{"num_hidden_layers": 9, "num_key_value_heads": 6, "intermediate_size": 1024, "vocab_size": 15651, "rope_fraction": 1.0, "bias": "none", "tie_word_embeddings": false, "init_std_o": 0.00557, "lr_head": 0.00537, "schedule": "wsd", "decay_fraction": 0.878}
Each number is 500 + 50 x the weight over its row's rms, rounded and kept within 0 to 999. Layers, rows and columns count from 0. Numbers have three digits each. The size before them is the row's rms in percent of the matrix's.

# layer 6 MLP down (transposed), 1024x384, rms 0.0413, rows 432-468, columns 128-255
102:551511449486542589454451490536543481520524538513529586439472523502460559516488458503491467447373598586469613528503537552537489509482535465493560509491481562371493553527460506525543553568470454510348442537540465496457445562538452529474524516463462529485482486585475518475522531469396453495581464525559561419560476567504538522530555470527532449590463512637470487589457567469476532553384
092:426392545479588559373479464486508515450395527560572435503544579591489486497464504528553511607474516563450547446479481505412536505460491553381447469443509445482544501559568472445468461451470443465483417609442500456500550483502484405544473542468545463555503511450512464510473535525526368472492466559531493512460477534481464488379458522494512528489597414489536416471471511472506547497625
104:522498452472417565499502485546585547455510501575508498527441502485600601545549453471493552521505413428387509538458405590497440509539484521455570537547420548479495562520436545499461404414534558423462557599440435547480524469485521524557424581528556520439499565561496501530495442547588498576468514527495528531489475458543574471473506491531466556472526530553523548546546466443514479487497
105:534462515461575553554483445510472533581650467461399462508444479485486454493471553468476556462425536561492533544543510472569494482486515376437515500492548445543440574432433482487506444485536466485466504414477491518561525428447409453462537418457514508485506547491482492508503589506487444560470462519535412497374578449501450584388530459440473426409449521486608500456515497479569418494618
096:497531533479499530595536528391447495581547532511579526526525492479533557521619505518502517566515544448497464445512563602462566504398446526450533539453456533567481417541604461456448555486542608524429533478583524440527482503519447463496573637532441490498402468510447533534569463421478545523476427557462536556503537563460448480564500542404463438503523537560509526464473519547474506554459
099:426546521535502665526517513496528600515489432438576486553469530488571420562591505409425497520528425464456528539497439519568521430449514589476491497522409531516520504590460469492543501490417509529439431484490527473480495547450500580515482465428534556499500526452505549505463498424522543519484459507493492465454446443525443529516503521486549531569442508411497443394550541572533531517526
096:448470449476545520435482436577458476454476447585516527431524504520415532532518566448449526529567547536437513458478513543424572418517533512447463436523509500486478551535524454469587445465436469567593488507418427492438477434530484428560520485501536486544531513463393447512552493508563449550516578598389549529516503559470532507506457500544502518534546487439533481445523494498481574479514
094:417550598495541467563499478478524606490550481492455436509491511506592444574456540507526586510459456532494480533462422460476556528464490509448524468460457621519448495543510482509489474391509533443524587593509424520477619486569489557493637525551508420531569438531553511541507577463541516413508532468575491502537508416421506599604512563490496442524561517526460511563524535524564532462456
096:518505518436639532457613541447505564566511522482503530430454544507400486546503534517483542530428486471517463500596529601547437437429464496557518545436441474469441515476476503518388556530480517530486464650471487551438528583479508580504537506455560470448528529546511485486438475462443505505539489526493508560501475513437395573571499463486535425503467521462456470401554506458512512441538
105:496533429415444486562473497440414488479505528560524531418514445509481535402511506469435525454565462544571510591502532580402489512488533521432498536535411504484507459575548469509524510491459479471530458452476604532501479545551452436591543476575445547582538432537457563578524514479552588482495432424495472571399389519503503520570498466471475450573502524588521644525507429482464479533563
099:510489544513507527499510484473539503484460578481436468481516528484542580464473490526622518545564577580408538487527500505501433553502517429494651425536522440524506502497525463530496599561507522490456436500558479516564498469485494503526502489466467475526461469387480446531463605506507529534518497478467491525512525456476466472495562597478506440520464428495459483423525451471508478451391
099:622456492528545433549450524504543557550516533534537461504521525471443541364635541489431482470595506549441476503426534624467480551595531553538616477465585459443528476559525565462488447460448427512558528481490366558514406574438471534524561513547448424472494546532550496491482522471520460489490459414483502556506466495450516508555426466474510486439509513478511473434498489500540532521413
101:526555548499517513464424401524479439623439523468392555502490510488491502487509465522568600492547502536533509498428547537417455547455503551521517474535463499475577561543545402544492532526567478571500480481443479533566576553490458475596453560528521558451537459554577471540457431395460454561450484497533549436470403449531445448478533479459472561548510486458452510598512538464472476456433
100:441597447561604510485528572447532514560513460543487470416439432446449485512394484442509491572487541405530605508464529512556543508594466569520488518506495537377512456513490495425464496523471422504429533446424503483525590480520470473498395479486434412472474513610640520503479463464462602484561446405483478474529438491477460490453557469496516515425496471439460466484420539430471592545590
101:529424526501469487471498430497447621622531468494510463515489487490552437518553572517565473432492478483518565617466469511511523494523529552445476467510590531500509483505521569424489524455471628537526488478519466414549488544505611542504483446570525451548444572504527576437441525415451521448438455444493452484463472566478529472538494494547455441466486521467419477517456530448478501493483
100:576560483467469480532505619517560443453461486524490552502516533558553511565517526400535457462517514610401500522486486454508559504590456542387471460460477460537513480498490437509452506462467385473548540567541466456594533495491544507544516568366473494537507544518518485461496514476543487533446539585535562533564455481407432476632446489421479491529569476438530479542554564537478485506511
101:568510516545531558391461606498481514605469470497579438516523529511505642557494492433427501556536516475489489638466453500416498534570471492423451483592536527553529441520516508503534557466601497464527404386512371471480534416563489549460514567476541537477542547525558500483473593508489434524508488496537503495499564480519518425440533488513527580564504410581603413465497454506563552524449
096:483475565539543406538395609498545552589570566507501474461541443531478518523507580511537506516491493425503545539537486579438485563489502522544421489488524503495433493514505628474459499497516463474570544445555578449487382466471388534503467538464510488498513489554542451542452442464529536447450517531464409542486535470554560432487496519456520560499528510522467494501581488517462558460549
104:503504501460557404428515513456507481644639528375466355514441489509507485508492515546545472486463494520484542437492433518505535559557456521516499508584492508476631562626588446554561506600499561501549539493533456306462602491472463527503499417461526452501571531421516520489443428433521524638525438451470412459494478503483518490483447448586455496547574554422479514588531510450523449539561
096:485462509505562532480574542637496467378543485430580464487535461566431519419445408568502437547508631528432531441538450442441547531514502509525457528451503426545507511500547509563419554608471472436537474554427549492440321425575502518474508407596489467475478484465509488492541491527597414467463538375561546551551487482419440525488505458547444522490479559472483465482579550597529438435437
101:504500536590536437410451543492546400577463477543389421428432519554453481431429443448462414570389558484487417472501557503524516440435400439521423434479512486490535509459398518433487527444463501482555455503494464498449506563412454503538548405381516437437510522566497557472426458412569467578545590591448435487480503511333473516554559490509432461533468569523423388493554496530526522520588
104:402579446470518467547579496541406505460520545495484465528444506430551591531538500395390543462589508532497499557568599490487569565519448446384558514476452510512593455483538485426383554551552555480494538459489465557581559504558531424513419465580517494541529513468528512533547504448479402538501410519502464539493431523504520501578590432469540530541532465428549572393543542517498394497540
098:544511481410416493597475398534554434528480542540460475434480468427541547492657479420443481459549517579560493500534495448478537450592545497533453615542435486510484512490511554466528522454589472514526507454391532513529535594492515410552447496613529358431527427515590567465562445454545462659482539520546444543507486499483510429482540516521459551526543438533491551601500514414511536428487
102:453414504514468518439467519576505458553492497547482426520501420459465490489510475373489499544440420510511516576470517570523457416462530471459510556549491497522536473540530500454522513490465469511490544569475396544469519468594471493444489555442501427440524551509472503461509553527480565480536600461561488466511470555408533450481537520577563522488502466481536461549436530464465452500493
099:484569545490622506541452493570525499515500497514539484513474496621430527499484492418474574492530543526447524485444585566519468526394516481487430497493451495533572407516440470496453503521509517655500457420487511433537473562507554478551522511595570518458574511415448580527517483434488510510478403436466567474431524534537537512496553443498486416502495497508514551456571573511555583420475
104:545504503531446491493494477577444506559549444544533529470549512499466484442499481568548555458621449479520460475473508577467488572505500458571535491560517443511532487523469520503438536343486567403470468496478476501486566585533549508489592526571405573572505453472462571519437627434576446520497503458544565480436381528557446435467597447618395495507422478421587479615638459502515472438512
093:463535461466466418539593501552578511459576497506504501506451541509491530462439529639487496426442530494285530444528524508516503522479456507543559500517518427447496447483513541429432561529500478533582512516545496453457464461533395440589576500508447483547563492405476351501525467488579433571586501505447401545498487440499502485526391518529573562522539523446463513515499540510414572478534
100:453412520545553481456480502467396552473470456538508440507584606458482507489527543472552511566462507497477446628478520480513544474504489464500554515553409474478534517506489469519499513501511570567517543480568380390554607547527584539427481567440413517509457520530549398466547592469538511494496499584536553459491439497471500497559491534611469466638529428619521560496552566518519451495495
105:488562461550504460511549536495553537358542392515499531433551472488548563462521481504415552611575523480601523458487489476486526455500482473556484539606542493462556511412480412482494446535462456445516510416404487512468588423498565559434457410398565435429486512461507455460515548539469483463612500399532461411437562477497477478521527534451528444519480555574573450530460560646563473513625
107:541395449512546533514568512536496491568443517480499508466599530581469501419516498559532471523492559511416495479615558508450420471524527478548423493503512534498431461517434510545502440523523469517563591441455546505478492504449480547552510592487490503499564486447543435491545513405567542409492523480412540525543564483449500558447480536491491558509441448575487479450624418552588477383447
097:506355580471507559574478528528437431532498539442595578528551454488461467483563542535507581511450405503512475468445439550499374498392466494527483464438490509510492438433555504532521451494563568546557533529491492492564495546562467577590426455533469380462494446528477470535424549570551550530510557473512539454508434526463497534488449587571520486524506490481502518530512562451514545503538
104:501573488400547538424440515444450561514441518549452566541497633528567492539505524426484534539449536489512541556615488541594550587491529535429526464594500467422429524533539514514568485498511547467460406609605508503495499572472536434518487440630329483619422503415531563437428535450467505387506483515551444547547437525486545414545486458497515499499521522487490463483454489475390461467570
098:456410522525519488534481550526510592513427393521477491474514549487502460421575530494535541464471493594394519544555390499461525446514520568513495456466451514567461509489494492436447518467510438455553511428465596540625413524486489486523521475462491495437568478444401433446478468514451479482495476499472487519497557579469561486496520489466582455521430413551496529547448444477420491590454
103:451493601501531446546514554557544487559484558459535523522440475478518518378560428405473524536574471478436557470518479526565534506502501521500557510466500537553504541570511528497509576508467543512498472585434498537549529505499545529464475411414405444457387523535514508541542491477454504501485541461512475489512481523456496547560467446466460353531532471410443433409557487535532467523559
101:453540499567484465455617464549462485546518482527486424493526434438534532445450627513396553557516552520558517498529485591581466621524477416437523455460426525526467599446523459531483540511499459481471472540519474494578574504462425523503522435435484502469574448430476503553575476420505562520529550460503377496553492450402511407629461411432460434494547591572571596520449453501459548469437
098:497443504556514478425520432516536512459556523521526577465491527476585578533482510461547577448498580507585510496517548437521549500459494469533556436611499526583532528506547567481565547555505545497535551602525522533528521469528553443526576554449467481556449484565500499532472547590583515514505481476534519497485568427475387585542485567486450547478547449507501542505470456366485461458528
094:539602442521486507590511452564451417589521591508574439477440441506431515607497617484514525467560476511495480482552483571474417499458484528518537466540480449493487544485500504520484529572503473528418487522567539447544359509518417472419479444471472490529463543554490525512540542491569506455491526427616500562537459466477451515498486530523519452442499570473540501470520488429499463497556
# layer 6 MLP gate, 1024x384, rms 0.049, rows 433-468, columns 128-255
102:461465475433558439457519483561486538435522515514388540529499579579494474473573442499437596492491511521485522454445492558507532493492550531554489441440487540563499449460440469469443453463526475492653585421486524547578519491616553525464493534531448457599428498519446490533546497535531521417537502571482542492464547542506437454452474452502515537402441557538504513466567580414496547485538
099:495534519477499422592527546443465506462502606464513419524559521465558451488542552379478490541545500465432484501492519499469537566549463455484513536507511582495498497482555424516527506442489530544447487524476472494496486606487615485492499510454422510441439481476501455494481522519573554508497547543570568450440475453565436412534506470480517521414506522458539512517483451514459553568557
102:456478513509413505519468593453518479535462545467456464480500679563503503514587509470537562594599516558476571539438442409535528549521513461582541569481518518529525500528472535455519465427516531559464498480512462516577569526481540376541456541585452577547458501454502504410454467468555511499577552437505516541475464422561532482534439522506531513468516541509557467442536466486518551518432
098:480492389500454389464594428530538541530630484593480460471391482483550529546484537507482460462499460513578560516498592485546608477512540484416438526431524453527579586505484443570448453486486452554590543446501536481530531507545510483503520484461500431484507527539554558555531476569458465494594444545476472415531571559446553497443558499483453536552446461474500483506435434517490452502578
094:475492528490534491569548502555501591503468497490597482533560478528492498493477459515526566473573497490502569465482553549495483571437501470389457550469454554509607483579499506456563530510481510450452529457584492471510583594469592531546488518492535518605533476439423475510394570529504462485445431527519451507536542533423544543520536494601470480505418620507443524515615508565451543472426
099:540491421520462489501604451453510579489495470589501466553511493549561454405543472494469504480437501486537466451526443528548477597535556563529512505490458538464471544513449485528484459554526458524466534540530488475440471523518522508541358421546574469522522483625498535547455512501505496540376500527512532470480531542548513571508423495440513497511493534567509496507581421484447456530435
105:460496496474521497551471504483532446548526597566506513505458406519557457460524452484399442530456581459537480548599455515459479554474439516468448479465555445449567470466559413554509509557437515506487503514536535489507431528489488581590541446455479535578599554385519535542569517524589458448511540543457498501514476435569540433491523460501572506499487535534482518446491426510501486487501
099:519512481513376482456493354519444382524541495532502519441451507567489461443398529441490540550552480512604589569498412519455530467477473495437525526432497482615461458553577526507475454470507514464434436503512502526517426596535505454433549538414534467450480606499459550434453533449474492459367471533572508497514434490443488452590453427585443536459445461523549548554433533503548586476601
096:424543471563394519562497556529513442511451501564559537420464433545498494449509534564436433436625417628546476464454492605506547515480484464472499513477466490476537544546523489469392581479457500472447498575425487505445546512465514505533556519628502559586427494485540469547541480484440458550458559493532497460492463538607490459442587443459515504615507576589539468591421496617522562473545
099:500452436439522600503530477549500436520495585474428405653411503500487474406545438524541580570536432571544468549493451542452535508510475492601501538519395498586463500423554527481489519537435464550489526611466461463454515561543527498442464602451409491504468557549437546479506522603530502499535520503486471459553477453529529455544592460468620449438426453448571552524491491498486473508439
098:531605507598550440557542531494520538414481465588531481509456468517449488501472491493545477527452528535512476493461552421470577443535547473471438542495445556575444519544441516555515482591461457465451567466499521367484496512574483527449545527406517471568485556443554475606504499445522521502540538475574478494513463450457601437451588510491548493586510503535487606586453516503381593512400
104:534521414480482489536661519410516555444480560506609577575518453472576542468460479504467487480488590425559496474545484583455519407589502538578415579481541525504504521387439410544489498522500450512561453523446482515532393500563464435437475475441533440550457485526437457503464547492544444497491445484534477558462492400467534491464513441474539491576523566515509562466465578548548424518442
097:492536469439526498548537458479529525544452540602517430490459549527516465514486601469505478498542534497516534504519476562466482567520518523390512547512495528457495533519487439572522507648456482551509463550490518479503435604572614464514506512434545383493487574521487405460440486448518512520518381565521522445454497470502606453478472545488510455489483441485418444523468494560578515440578
097:526537357525566438487514502469385505533419482513581487564430429499507584520487536513454532549475481451537453507426452530555506530452476471531506567455490507448595421472417518534468435510606429490543532477434473473509491520479481459550510416448470521642482481549451511545564537436477470470513577634512485442486487516578470554429455595542478509511491514512487552458483622535524463469553
104:423435445434498467557549476544489534485496568453461529523573459481549473539419423505530511574562448486453519488491522535531467557490556461528433519556436485468530498433422480467478548466480444499544500539535546512497456439493528507513425490449340549555438453396297441494506546439542431442535524586582457418508498511414584462554482491513593473491493561501486586538494520522625515545502
095:531469488520575361506448392476524403576463452482562488527473454459582525521429477419505471484493438504451555582522509530550613457530485500483446474573527494487607534558467468473435420577546528528609517470450500416565477468530517600482436463507495511536465471443388500524561429480505511448582519559446524478502479501429539471472492490439563548551484553515478527546427486494472461458509
096:486439450531509446523503496492482470465539556490485505510554490462492507598512504490534543407550535508571412459434454495549561372481491499557458425426492506524352544449478429547541510457496530402464545454471541457592596535500416545559479423539552510589562564495554527490526493463533475496529503508455532531560511631458402384489556555465606493429410528497564556446567466483532494529375
108:543524415414500516507446490514557515483390462473435455527513484490476490433612537435462571505541542466461495556439540461523498434449467452526509508525434493456543525525514372546563411496456372486553551523428472604510427489503540491492517527458499474473468575617521467502565478583447487455529610552519516467487495478400579528532540603511567462448510491479460520477428576432441531508462
104:469539389460515487553519361482463455502613422570557429476481461442549419522412492445560507455401495488521449520578551562535553480510453513496422564374551562455584548472559488443506552528475466424482595524467411543425433442424517512504492514492472442517418615471384498527524474555504502471552488579580477495463458436477488492522583506500536484494403478599558607485476434487497525503528
094:514529495464489517530457414557485489433513582519535451549414549535509506452465510494528525381470496455552478484517541595511557559558443526446505528559496538552522563460534450512464460596524450556477524585500472500518560504497512537503481557491477578554467447436483477536446422524451450502476493331580492437489512496517572540509555417499592506444454439427454460544513472507462559457516
094:548460529474444482450468515482560529526515539483477564531414513526527599537529587435405499470630502437483483553496489576482579523518551481484568520483498509521567466471523454470495488593625495595565519512356393441546454559478479447425507606480530421528558551520468406531573427442523422490531431536533439558549514539440525525455580360505526478488467398437542525496561443476447569416501
102:581499435495546456517427457477459464452456492566546490538412502543455601496451470487466462473563490458541520531542602575567496545565513466424516522567527451401649434591441429510506476556522454495489449499442437472563512543479500553461532480477577515515529595541504412517524425505595474521566487410561483556483512526499478423557517516483562539502444393480550520461462534531450590525505
096:504554481517530502489567408565599535557436433599568492552566453472500563399524625522503463538552365417544540407521433455519452593505532481542545467444457472503484504543412490442432530486524542466508401542516488476469429532465555493451498452504463532522519620426553494460468578492533465537451438450466504531361567560438518540475511477433432522428481534403498568558465550530502469476476
098:545427451431513515541510460498554467531574499538574466465553447476486474568518487488469419489508449593455499622521498497492548575543457509516507455476431450492505459545511449402428543415464442413549565451522556523605429523519450512442536467540527491445505446580523548528515420481555356495477489459574481520519531537480490550532467477515482560511514465470583499556457480551528430448471
102:514445471446490494609539593517426567493562510493535529439514544491536445472526533483502554598523479429493579464533453453392521387593542476535494513541499507450528492556527535469544489480474543538460375568435483515542478427561498563586532466511542455505514495503534393509523482481539496514494565474489479565497532575488482529501557526516436588490486593506549486562401505498447562527498
101:473462619574507538534500443434392522559481505500509485564450459428521506470441591484494518550539537450576443569475456645571567520589487494444417542450473554498531518474493473520501478462469576596502495454390464508505577518437566459497405440476491454480446567537401549499472445418562583515432449501538522495417485450476484455454571539529446498484452402550471464497499404486579486524488
107:525476489463548444555522539540415525443450531489459448463549541591450595504504571514454500474557500437527560513507536509519542526493516483488523438549545474467452501574468496570443518425542428526530401467441501558516454520484486436564474463578471460443516571541524487534517504553474491483416407465390485597527440413529503484462482541444510412462504489535526558442382470462542456503546
103:544467466429464496494467419566472572480508535478421555473407495428565589431518496428466510551616489376561508522448526494456557545545650506511391476497465568434511561444471444565422509541487444579458490521502400491555434524425481450416425492539464544500539508450472467594536499488526418454490526479478464502504447576473557444515616522541549463415424546465587524452421518526458533551446
101:397509568543488501607485436627535467507469603483470519580535464426507404503502505510472611537544468483489591466489545498558459457444452649548498493472505523428578506488522493514382502405481464568431518509422430494500585534597546519564488508471429469459516508450427461429468332439480523559415394495492526505471500518547539542547510520465603550534533528524488474552498495440597464443487
102:555467515452424448550415518556473495557444514565506466554419550495422527486549537541380460518585502536474554494495578433530499602564516555499505576489537551530501517469467527548461513513460504538471464507436437531510464554605448499521513519544481495491533368451516487511557443441416502429480488543502476578400480430477466476466445511603516397557475570517559504530510547495498524573455
102:506399426525437550647498493449458547519397563484490471477516562509440471451571456542460438505447495477438402450510509433513475499630470527464469511400501506584447551469420478569488575410496527541494507594503502469519485451433473547475539503442463478371487588464563512495539574511512448540490531523413589557468504431491522502464560544518408509549491506567478456580505470487588527518495
102:476441541392446480447521480530478549580525497583456535462457376555485430382516487509466473478490539423498514517460470492618491454457552495438538381552541572582476579572474536455600515479453483479465476543512426493527486482515534534434561531496483514381525582458543442647466500472503557456517552479537574471508519507494543533444524506486455575463496474449547515522556465522492494604559
102:610517519523478469521520527481542444437441466539541520511534430471512469475487519459387433526493556438499455567518530460521513432526566518377458567459541504441534526495434448551416502417594574491535552511439460512456589451527558538528507527455471439399402518509429527474420508501587499518463531534603484501476561551524437564570613471405505413442543571513434532554556572530553425551446
099:390481492517484445568495505464500517395395618412472503491469482515433573537483482433506518533506509546457580586555531483510491497529428538482501503608484572552502565470506459388494503528544532442520486532496451487481558464569475559463465535478574463465569525446527465554479548518516526451491552495450563513493547492530480510475504501463572548525464435402485437463537499516483626457504
101:408483466514502479472495415502562462507517535611564510510497391504494462588490563510504516500471394452534537489599520519492493523469460537473535483547529464518542548551550402467546459540542438435569551478474461443502543472537435484517494511438432471492359493463525610567392531568502394512537493415511540478512538426485457531464493595499541494525562463441410535537515466507368506499433
097:484515524545555474521483509530439463543485486459417612431514395452490508512441421461515551486467522549521481540412518486433414456537462455427483493415429469545443466516473531519512515486487447561517641474507448445410480565425476535543471469540468475437504501479530569409515428455533481500503572540448428536599514562420324482521546460574517500420384548536566459476564575474528453575520
# layer 6 MLP up, 1024x384, rms 0.0493, rows 433-468, columns 128-255
097:555550524494494463546499493455579443431572475521527457533444439538504452466611516429427467405621528498557487509505458439573542465469510388557463556534620538593508495511477563488495486533441629505515544577454481598459457494465498529530526494555446465485523454542462519422496528506547576490494556489452466608623469484488627486500533455457499519433453570494523472475490426439505495588471
103:604442489583450466531558454571477487564554568541544476492550429452459532462454423464448448533533526438547510590446637467400492523557494439545424611476434457539480518542472555491423613497436516399489473522490518527490511538468429506495539460436400458457459496524501566551506540463511489491602533529539513564539506651551512523444545480499618511575539582412431535469436547512504516601451
098:563519450629443506554522504552469491470511516500562488379420503454463520445539519512484622472579483443480527404521402483519568472514551420599466584499449545455549468507471519580483557492510503498548441565602497593466438513490481381431449513588574549461528533504429442499547521514548464426474558501534501496583543558451515457522462518580506497568488438491531584489547499516551602493461
097:446507584534495565479467589502394494511402463501425453462570574518419457450497519516562500533556450530567534477513476445526455508471523529458483424527468487475433476505449617462504536491441517543534393420476591534422530515535493486512444471495530570565480428457571453452540420467480551528408496412510591552417474484527546454519397548551531484463577548472511399492561487512581505492510
106:422386542411438475452505531451517462506470395492479480522410513456531511570461562520437462470434487532445481498516470477488487430515495565455524509508560559530460555452539440463539440531549536487444483589481530467557517402515430450485497456446500503428573511506588526530564385467432589551476604535496526497528504516571449478470476561381522563538519576422420483439466577503478526519541
097:490513459449431377562553492517479452503480473512585526471480558509527482417490420476418489448445508503525529411469461487508482536489523517400464536531539500499480473443507469543446458527515516461532542502540568575474540486623533512433506500575436502551444443506433515473452481476485588435519478499662460553472461446500500546512472473481433511430454542545524539499447536464491426523513
097:525393463425550502435523459524515462515420533464489522564425475503491497466446572528443522493524543443570591423561498530459507489483563488463471505492541455480525495468480407501378469538420548586527563493455607459471586441493525450521507534558496524568505546493631506465605541497545460538576536414379443477593494562583547451522526475494462600546523503557582426480476542431490531445457
097:486516491508392584508483429586481520506499526489553498490431498521477524442513488447513508479539545488463544564485442483484482513569566478455561461565480509571568494572604518470509499564582502521577510524461470561610539504507511546578514574576586473601478398459482485486602493421539439488514469502430426407519471428442552523563447505536474527489506493477604535492605479521498484513521
104:551494435460499528564578380556507485444490588463480518567602517568509519471533596499518552463422457413466481530590509518394503532526513547453461558558543524439499594468555519483557463485468555480527501551487497522472508431506455535537436446430472585415523469505363541527429557616485484419448427428546462572477476471462472489560561428407463508407533492446464573506477516447487403568482
106:522571474514479537555487557426520516469475477423508536508468466521521562502410520566450563432545390508519401483482398476464487498586456471510502440466469432541457539530542515564542481546532533492482560532454540502449469424496472578493501508419569503518517429497416450466449559470502570422475591498460479529463574434432524462540482435507437406435510545548475524482580531405546526505376
098:470435518498496591583485572480430567442485508460519454524468449502575436523429485506516511442491440508504506447465427464454434543476532484498470432407404455491519509528539470527522477488452415542462491513519594478491561631519537494415559551596461567522458613472530487552527508560425520508420495496562448473541543496562462421428621546644509474611488457563522551506475347590524516387481
097:450476451475587415431506471562510461404481446541418489530574456563494541441490517556563496501416456532529527435584446491542554480442361488487420484441464531466525421449495562517543462487424433543565417497531579630441533558640516467480593410578499537506491543547591407461482552472527553555476492420470448486502439523554524520470508500515515483424561429508460493488521425409480539484516
101:542553503460540484497489537478496429419521518460422444444478521495484472531527469481556480468542439551551437479523535477520533545495622553496575433479572508569488510449508435506406505493568481458441414553451414594522590518475496457532505522491532481573568511539519562555555580539493571457547501479515441529495435506465523556522555579543444470498508566477491483447464425571540477542436
099:509473446424377540555494469464531451520585584442446464473523586543540516468450447499584542484545489630558509515517592562482467508522535485499465516522496515452358463527462479580430500509363468449413494458546418515390565474465472418473489464468469515479503522394450594539516537512478581486499379475672453519528530434514497541511483448444468505590488504564534463470542462434461448496502
100:411487523524482504547433462530511558516415547519487595417486474496506541546446506585591541513493562538504536456473496503463449544547536489499438613536461536467472501492507445564450496518433484502514509432496588549506417578523440460485506557513504585555575498497475536461569466510463570510482394486416419593364502552536495515563467527522618598497496563586564470514357426540449508425560
099:498450493495494441493459374409476425480547494441558495476528483530471472518486461599517434457536495608545433476619591548559557489504473550540372550501535475566532544551563451429517533596532500460484563537571513444606490480502432463439508582483505441534473570474487483479486450499463452493492444465529502526544589473544399497496514455494521526511558445489486602615424413454441474546440
099:593468497563460441417537474536501443426615497465539474454424436478420565523443480607464541613531478553544474476482525484536527452544470542447583440553535458528446490518526416521452538601507471441441407444552502486589516451567533503493494470460484436524531523444477523549477464540479521478510397510610503562502575368521569575548545467512490429433482455557594471495568571452514427551505
107:481563586507486490557502438491460434525459535546402597389505533450432437476452425537515496459507630567453473501514474492497455523517518576457543388546542466543452499450501517564519481469472393499495473513455479566424492510556502446577520604399509520496448560564455614531476450475436502435478578524508448500493452545451580523473414544525446425495498639430550549597420486509497582389532
105:538477514556491463435467522461498557552533404539528482464423505550524508567486449548419471517459569516463558438515568472355456590353555444517472551531414525436520432421553479492438553524478556450565470476562454464466430457576502509581572459553473474454486405488524616453543463450476479498424572524454477509498560625487498453503441540546459532413509487526432476477532538562485534517536
099:448593539507570559446445450445529529425528511544492411539489540559530495381527512573573514499477490489576426487449414552466490486443516517551474483597481502533462467554522478564500464530477552529503448554505514465606523574467545537597517511454408498476445447438455514485495460492463544438499537398550443471559512474476540533495587461475489400481523488528400442564478532456518599478563
103:467460424439438437547467532552464513515449479576463464469534555521546463457516462448555507462509490508461473466407503489403484438564498584404450501453346570510522508499453540541493543499473491481422544531594566567453560480514545548498470427578518598549469480523517527469510587490503459549532490460474499511453488442582473524474552536511509599499552520522550421384430474545585496545527
105:553562530482453596512558598494538463537543498492444554476524568479505485588471584526498615484511416521420425491542487431421468550534533507469424549458472550545405504504484530502508491477555486541521476514553574487376520465519521480479346453525419403418484446559486513495514589469460556527432473566532465550503492504497546575459473432574483484451623538489494443526459540463511475453453
101:496563481456554513492554449477527509579445492549506446452538485459466559481513569469449524489530522516553537500624463502602478539574526405531452436490512444525428530542531591403432528473492513401576448449514457443424534464449547449495419480512468493535481503530536526536489511482435414478485515455443470524421593485523526465530469507499474486498503530541476560605472552576440533465518
095:464503470538543518498531494420443490596462468403532489461541517423464399470427495542516500582441529547466517506559438460474472548537531510476417541580564467469569596477476430542548545489501556487447579475641483486421513515441476518466390492462476481512583488438533515470520559617470512434446547539535394517478478489508487500520546626514535511482587434420572527478540534508498546538470
097:477436441499490515495493495523586517400455464570402489502516452524501485511487502366512484487401480472545447473516479524552506449587502430574458536470505475501458556558507441536596483519594472453427521518482546535457494545534407547475490414384538573474620558560488520503464547494585585575529455547456501491526398546517471509529460582468601560541513512509529459419433486532532518535561
094:455447500526560499459450482464474505541476542561515516491582497528452575546467582527497458603546563471378419516508473507452486469447449596437583563548450570563469537572528457542485505424505461486536479460513501550565556417458443562532465427504490415472454494535492493555556567554515492344473569437520533568509573455376530472446552507427452488540447598587519386528450496483541441507503
101:471523448410419506552427501537543452499465444515530499495466369578526428548541453442524463407457588497546415411492539463465545486445491458453490613417401498643533491557530549537524521461490533324515582442477442491533404490471511513527474408504507519507494442483389521434543424423509468434515524570519433477528571486418505404481478437449418438509510529491512443547572489491488530580530
113:474562458513466523519396493492544552451524459509450514523570447445540529462505519395533470661595484390578503495421476454496505444479519516435459464670522460471529531541513509542529521446467511548530484477472505556420546495376488552471507511522455464594554477451470473555469491520523528485447499504579497452489428476448520388526563477559515515504459558506410529524467598501496526503532
104:433514527483492505384503514573527525503570532462451433513479616463439454478529515582529576498447473556506514546485589436535491590503455552425487498495531469569386531465520471467515484501472528416445541501569585528581533582550422526443518371494557419561499514408511515590551539471543497500428551452603498556498466497519593527413447463572481526585512592434496500488575653390473533511575
098:563539487519457517522607517507476518513422469583498401463559356490460527596522501449553487556473589421414427545586521429546474582482501605532560485496438336499482502479456458468517493448522466444507507533591537471549505523487427516493540451589419507451491507593480525473523485554596536485452475490484509516455538501492530487549508573494443500449464540435448522477377487556409503463481
101:494339492468485488495512473555453446531588579482468512471508536553424442567466512501549548516520420457503508462599512505493615436438453570564531452517421477510496377483492509381575446502509569590519478435543551530420467518514585470488493571469488551493463495500496512518569584492539495514494415474441497538513480555568412538442612470540525421445455458564478430462499539415537542527548
095:472474461520520523484564408509434440469513497547603450459496485514386517500455523564417535541546481434449470550480549512592560518553434476558492464475446449484443544465538493439487487525494522539449556532495474410475478442461525497477496443424503501501541552491523539511541659488462471563529581502563525519490548475477430546532460513486549539473575507484507468484528491589431439517501
099:470525487500522494568520530569528562456553524535494522507540420501591498446512507535468528528619613411473477469490407446441444458511516488469482551440515548541568503483487540574496474456540419503468459405490561492470485518617471512499463513536529499458621494566570591518530441490460504557548530495514453486466506498496456522456462489478511568561466588495502466488444500486450469516558
107:502486487413433558554540522463480496515494543516470477546404494511564541531592564507515582476537472631516442498477604489548486514446396453453507483514466527509547467498492453470514432461449404448442512504436430443537545550500412536449524574554496506524572528507469491466616511509458548467395514470476484567497460538441548459405499486569572502491541403495424542503491485581485414494464
100:463439587440497455501503545482568521485455596465509499527434516591446525532469508491504416467389634407497563467551499565502501586562500555467522521586457472602363439549501485493474452553476550510526481487554555561523437645469572524427431550439478477459537465473457477409502437546431512605550539403609488494480479484445558434436484555526504548467417469453566605467408559511528531473480
094:445450513484521539574412499427483524579474511503429525546566510585476485568496527454530566497532559444558496481506575352501401494571521520512460554491584478395469521557569510576474509554492598426526450412474454442513457534405495592486435558526511448511502469470496474551462401484463462501484498528458458414481593488567555442512425485447481542506468564513445521498547519556460588553519